Weights of a small transformer language model.
Architecture: LayerNorm before each block, learned positions, biases, tied embeddings.
Each number is 500 + 50 x the weight over its row's rms, rounded and kept within 0 to 999. Layers, rows and columns count from 0. Numbers have three digits each. The size before them is the row's rms in percent of the matrix's.

# o: layer 2 attention output (transposed), 640x640, rms 0.215, rows 271-308, columns 560-639
# v: layer 2 attention value, 640x640, rms 0.0218, rows 272-309, columns 560-639
o271 112:439495585526499382497517508484567503509439530423520562483488500465548488485636509503587504519539483586458504505575503415520491520442469477561417514566490565434504425569482427402449562542567511557551447532545560417541467426509499493550476486
v272 105:586466523554445484592521563510521498508530458452514409485476452391456468547493383516500472500472442464497575473444414472534499432531469538473583506531425428569526445511502500508456481476522563533394522438546515545465477483427430518525493598
o272 120:529513431468527517502490407467482543525544488443481559448448473515476516473412491502495487510510465449563511563522502485485433515454517515529477485553650553490520501397465513469510536531504468513491518600446525502481443525540440503476479440
v273 097:485403430432501575509472529604627448498516506598602448385469508494498441415501540466547406566461505648600398496437447511489506566468409560483486576425517451545465461457433441511536495483457525491492507522576512524489476572489471590515484491
o273 107:536532502513423491473593521402503483521469465386459542511490496486554562563457483480635464641516476478476527563514572490514518516406527422510408505515454557570550521439588488470418482515554497506513557456448546454520511456578549414498448471
v274 095:527491552480546508517539525491523518551504586451441527561445413469504611466479404526573489547544584435486523438553589429470601511478504524430571467513459604615500531477494479406548492500514412504474575452530521526509506526554459599574558463
o274 111:476476480518551536517444478522504477419567435479488380432477511560506504499485490514379528448549461478456490557504504490568497540544485446487449473489463437499429481516448497514479508428526594588497545521483538521500439451480496517579431567
v275 101:441440452531442466508541582574527594487523468568472461451420541470557467475436454442587466398550493547530482455484484590433529414506481562498509422456545541570410475466443512539459519523525465504482483511432511537490476524495534482455522492
o275 116:545499542435563505487474439501435464443576509422474471561524550532481428490436507462506571474506515423459486601523566411471493501536519473512469450531567469445641483504479544488492468496477476487558563523624548357468490587534494564446456424
v276 098:553520523543612536436472452539564457585546510564476512535518508457494515503564490519603402407477499550485488519510492562501493529501422491456555457496511488540488442501475569451495464457505445446500486495514517507580443547569517495559606474
o276 112:511453478483435531492540510482546451414449429451519563471414472469539475436581432404440481551493567446443504506524507503550518580462517477529475546531455503538451512545540417506524536466481571551563529464559502532580606482464485512416508438
v277 096:428457480450471516537560553505545545598544554589533455534482610512515500478387518499630430465473475550525453553450511391469478466478515466500536525532560592504554389509525551548431525534553523501462541514465562514506539533459536512570528544
o277 107:537541511449505442466505520519466415477447424469540503577571496440580435436481525533522493492562521422440480558461508599488548496493422488460493509487540498476520614579540475412562425541485448408544575491457440489556457453551474556556402378
v278 100:461504456433432515451509523469456427385460427602470388425539471443541564557570513473534476450492565552480482493485500550483516543507495468401534432476533429544422482477514493512515478475512496488518504503496419494427519556535469515456458445
o278 115:470510542488559547567520447425483515490501491415510532540471576512510488554514486565533494497502481447578526474515492515517508527492456570451411446483412535503555467525392461558442493580550532485411443472536545527550524446541556529463519471
v279 097:540449509491524555594534569529410505498490474546528550544525505474503523513548488441593515518468608464492538504508534407506522458567525538497492525494547482543482558542523520484553527470488461426474491493522512674505528499619405471599480515
o279 113:477412555463479449478462490502523441516527542451506488445470513522536458519419514515438531543485444469424459532461489551500519505519559378376427542479517522491566573602509409424413406502492536580509493542507564561521528448436523437447494574
v280 094:435528528466407507465459532539474439438502547489558456508533563459461643428528532409425529444495516521557480529624596490520475438442487469582512552467525536601436528427423449514523451520468502601505538505533445500558576569456516502545575583
o280 106:581469505526491426475524493473594542494442492580464477532517552537537385539489517526595477506425479490452464449460445433507426603556514490537515424483551418441547520486587541474491588546479489415424497482484609454535480475446522552526503499
v281 106:525512468477536530492442441544478529498444489459540463552448408463458504589509510547466487502491521483507554481462484566460550505491477527537485566513495481418530528623505560434406570574531514530528500454548520526514460500405500468457500562
o281 122:582612562489586528591488554466500499477533516497584429498534443499429563499406498489451489479551497484499484465472516464517441544514607562580476485577543593512496460423430523568577477466436488538510487422518448445460499626529551429465502425
v282 096:488517486530374506457475558454464493449466592508446476421551470519457568514521491588525451532510401536471498499521511496492584507435449452426494414518557484552524434469450494457466504520494402573529461540502455525411443486471427545510477507
o282 116:577438459426500532456567471433495556474576499514492525553521471393490482521522549487514553361475527541561523471480465468467481417413498492471489504535538439581488631553529511444531556418544490481507506457545549422505498587599568486527527454
v283 096:435589536528459493431478550462502408474425549473498562410560438534516399554445472428521453562489496443442471540444515508507578435443562430444565560538482559407454499629520456488482495529467436400477466433592542563467570484434545547522440525
o283 112:518511556511470529543462509584448493596545489516483390526517478456453529519534502515483501410491534507596519501494545466501533526522471481444400461497495417526548474488503579575476545440490500498542544564486460438521584515556467407415526516
v284 096:549465471464568527478531544573448442458413519559517520533498633545430513477428517563506510464365524587445500668519529485381479458506561482514482445502522482582609552577582487461484610480472501608512527547480521522484385515531609441594556583
o284 108:488496502596468464520543507461517576520510569536448517491457462482561434541559555484444457534499553474535523460544478460496478527428509487564462455502526495537450397457492580514580419414540549490492477515463435465443507452447432472512466491
v285 096:484492579461454507518464560507405494466485534437482510487539537429450493513470474508533497602412522513588496431503495548559462477459460564493465461498503527437472495534474485480490592625393538573471549568543477515514433476484504536492494520
o285 115:508415456464473598542568442532481541506565407490482466504506553542513412426576533451421484509521419483492473499576517479428515449507464452476495484534540446394458484541586434426501505436593528527453499569436550535538614622406390498413486533
v286 095:357470526477467476547515486573521443563488493501516484488507572453510380564520489480462435498476476422552553529499539482520498503504522484645427519516505555612465478559553531514496484506469462542533548433465506541521546516529494544440534469
o286 108:490575502497489487473421464528559534530493574572466467446524458430567500528491522507440536547514403526376486490565473510503551589446562522429543560506527446469520440520512503557462559549565427468461525555545524409536530566417424474528521526
v287 095:416524449549446551542437559453466550526559520503528478495510519501504508466500490476501460567542504510537536477478489485496463505548523531427528519418489559387470420560508477366596514480564524533511486468535513628428550453553524489450464520
o287 108:520568507470578487542551394496513462544433565493522535608363456502436468516421516537521572529569397545518399542597535507490459394489563425467477609466475543522461496404480527582364512548541457407479581522492375512516531527451556531456511532
v288 095:542455505524451453431519444559390518447500528513492501436476591463337442526518509547506406442531564480464600454510485521553389458557455413460548541565549436451390471444530548488505547501545545368498537455540553601422430501473510467564409481
o288 108:491538482581515544513505495456606499476467488512521491559409506543582542426465563555408529534486452507514452567528435520488475532514525483542482438555551534461485474564421445489527576445386578561547556473551484503429547507527512507434396518
v289 097:540496532503456502561590476519507496519514528422473559570404580497437495503390462457485554540520324481481450510520492526523442489551444428565495517432494517432571403439525511448547582464367573518471403503463522458483565471536348505462522465
o289 114:480505502548481493459440641488472497596498486603567493511484545477459447459450541436558502578579599546575529570400502528455548515541485489451446476561506579495470531483483554576582489529396494546536547474541539412472557535541441514466473564
v290 100:544517596426541517546490389514450535456499500460560481452503527500477514444608497417518514505586586515537462480531493495524446482527530447509539481479378466545497592497490494491506463545434656482538518529543504456543521526520467487520519510
o290 112:476415478562442510419524601568536472525495488472471498589498589438496498432527398426459537466475481475502467514489509455572408528391575580457480555523523474601494501518560543567483583468506464528460470440478588532457474501519517550526453532
v291 097:486462390575497468516506420438510386543605476374510527570382462496498440515484473500546526487525584577429467530486461478529585464535559575463523465538476557426523523461457531472493426498430516487548515511379510510531545441487482565538564460
o291 113:489505573403512504510521574520474605491584464472573573455568493522585486489470553463441495486527475415557503500432517543525517501541517466510516541476539537593500468548455415470569444436479458521515548512517509567481533523472498443490370462
v292 097:564396456547491409492525498524503480407480506420579439496475504542498461446471480545482572433526514483574435499414572522492503484455512535524490521515555434599438564462499462432463482573497513490478525579531474464464575487529460545429537553
o292 111:454464548429523542535507495501461549481407467528476455471588539400530558537481449418647439479547507501562435476539430439563558537591460520492469493552442458532555492430472434457499510410513425498582484545531444504476513435457432501589491463
v293 098:467550541511446468507433506444460497454523519382464532482518474532577482477541598542437480460511520576528510490520498507476523515396573551483447549555479466424449482412518534451427477462494531522589475528531518454512557536513465537534616567
o293 116:582456493452463569517581419475563497571453468482512514502485588539533532582487429487582483562448492545404448449555588470549411554513509496543451566538530512480588509483461508492515451560572473495434501481520521408478489471462486413504522521
v294 097:544488523651555515485580485541463596451512461450552527427436410502517483499497446423523381494476518447397600538448509481542467503507564523421517524430574523449436491622517483462593483565483485428491544407496515548403453529442595456559457476
o294 113:464473479431396536571468465398468482428521485459527495572465484502439427590466534516446514520502446459556452597489427508415485544541574572463509539500517582546458489438487522495338617444606540507510475592443474533517459478491403524466449478
v295 095:515522474537593489492487589465444411504559464445454425462433528409447609552565474539540503540484432501594535593526484542396560466556521500518457496507446457388555520558448538504492509494468571513456382495478439513513541533554563535587450535
o295 111:495518519426479422610463446558540517452439529501368491543446544553486475559422593523556472353493542493494569429383549486561443523429353478476440443568551507531423427413590580496558553527407482484547561609573503481539433475472515438484529452
v296 093:526555485527479519503499570475493543496523551463469589528570503492407486534446459492469501477589474450471459453450422452543415522566460468444581485516553435466444473466582535508489525435477437469539510527502481504484556410505422540575558523
o296 107:509520571581406504603517501456526522423488474537453495598458499563534549459479665469478542580508523518467533580473569464483536395523465499488459495500494524618448546497452428549487502476474602493489522468467537557516481482526572462492416503
v297 094:519494534527453493410473543528524504589456477555433486591520474502592583512544469497480537496426434485463451588484519517565446529608456479664464458444532465494543437439563489566603571552589516487442468548442521597489496470513562515622598542
o297 113:451510406515451441526517520495485470460374493517451473442507512461518456457430554512533478464542449480526476355533575479449468576399455544445464474545504544454502567625530427486518541422527461608510566519515476449463482536436518581531454471
v298 095:487544478518495461523492532423528451455409520509474563552481535514562585496539458482430508469544440525527602442538526392430463532511438553493486517541499522580400560546482439456499441462514476604489583529513416501531441406460473492477423611
o298 115:507436460563519560496426451500476474488436432505449476497486486451560495454511602563548544586451422643509482579531524516588516559508451525585534423456498448481548481432516562541460499546479538484494488526508566528499538527560515453551454582
v299 096:503511550456551521520508597570470496545418450432489403395509472502445478473477631503505574589564434409473569513560489509531546516452503479483493437599525462547495515403585451462628492555467494487494527435486523461595511431467528438507450523
o299 114:432445487509487535489454420514500598528464578489479561535519480478452532496450409577481526544432464569543510436493479517517490491597484590530496586459435474494391483530537499521551417529590489560467502508533455565462527483553486539501526514
v300 100:435485543480473567527490524579471509458549394449539598417406484412429469528540642608459443466493500540492515511568517531511489422501533424456531555504530489502509501517556554409561566405576477555546535475511470493459510497432496584451519530
o300 114:529501497569621418492603554560545514532486575527474443546515537422477557467544446527441454545487513431494503451510472442559582525506474455540506501515517458512560520505440444397406543513626511465499513471564591515531529424538494456420515473
v301 097:490480544478489576430565452468505407471576517525469485489541491480471572496497524485457450440534537485533496499417504546500530493499428532555492554409474441426463537558498523520484473534480512458544460502567463522425601493475553523426584539
o301 110:505395470520519517482512581447393575555554502575577455519441551434504620487504394461460523502397428507502522449408465399473593484559484514494509400516540513528497388512466459437587613487494531489539465518446445462363484499514534518506481570
v302 099:460485402473463496496453422405454498502454475500485529596594456466514549464435467435562499490503515445472542622447554459481449428451541529503491461582440538504566496448551564543469470435527550429497461503532430531522552527478555487527595528
o302 105:503514636529461443481546595511583529487472506543609513478563518515450512415446491478478586439580497499504543450519501522436541523528476506487464521544596501601463502555491511482502562564363625494406535486433485392494373482452500492574476495
v303 097:506532468573497545470476486505436500529415535496508626498623476520500482418485527499571402520527538460478477463505515477515497558558622545482519526581496553543487491529518519461530547511403480611382395567498502470474429532565495506488414568
o303 110:541513602494514497593458444503450398434491500420437425516433472485431538533493512474419604454453488521458471574450480552510589480407504536454404522503451475535560480471475490497467431382523504452566557495526504502464555576498483455464466567
v304 096:531576517545538496523550484530541519487500453524478568479514457522522412451403465476515462495482399494393533504496509563482570415490442530433543532554512430563503553540513530485525571556559575457471539501389500445511500482533413563525497524
o304 113:421381526531394408461568422505572402581542469437442421498490574554476499467426481521494502489565568427546473467528512510530466509505495454547470438509524569434511459582498451425518401518466508522490579564607447442423580502558518488506538527
v305 094:438370500386488459468444440459502517465491494495509513404524493513475407530439509478438455441457550516515514548549550441390411526566473535440499477504540428413469520425423549523553446506474496585605480466554467592424515377558485567484443567
o305 110:573560481530435513566553525486484498463526559527408508508585603501571548449502504464435520539496565473515550513437509428644561492489559571474461506380487488490538520475560453606380514482518460478439518509448496520535518608499489387550636476
v306 102:457485541494466463548475604477557611516522514515476505513441434475536454467524523484573558557455371441602539520449472550558474448524468528533498496530506453461532427507557601507460529472556547479480582541466400424510510550471511516398494444
o306 118:510528455413499515498550467491487454494486497462516541531496507533511535530479502439480437477598562507469510418516522459465424491506458484531520434541434482531486586542428490461396495530504514478470356430435480491447479488520507384544537447
v307 094:455530439486467515589530403434608533423485611533495520546551465516510487460484473492512500489444483529534467533469544545484432488529504591490403528479575462484465513435513432564414435495482469525566547494420475457517482569506447444510480540
o307 116:467443555423482567393527509512478508547550448487559502622487529490488505566484568481475486419549475457511465495539490380484455541458449477563525604582476481556529532526414501548474499473459521514454471533452551616562469489458488479511580523
v308 097:532536536497555474537451502507491557487547463462438418572389471585476500471453496501503366565482451400579502504516442490496474510355494436553538500608356550452556538578453414516547556463565501443606539483607491557490509596499528508480524526
o308 104:545476450529488513446496507448454417456503534531546547449522552400518563546539545468451496432556657510587554437539462541479457527509518584469558555494551480588522507447509472452531467558477563511470477525543528462498522517481512484541423488
v309 095:435534431477543471485523497512597494519457531549530441559420567563480470493535466473472520539443449377494496479539517583440474542544522559404505444491493478504486523581499476501590598552401403428419579460459523430453464468537477475613487496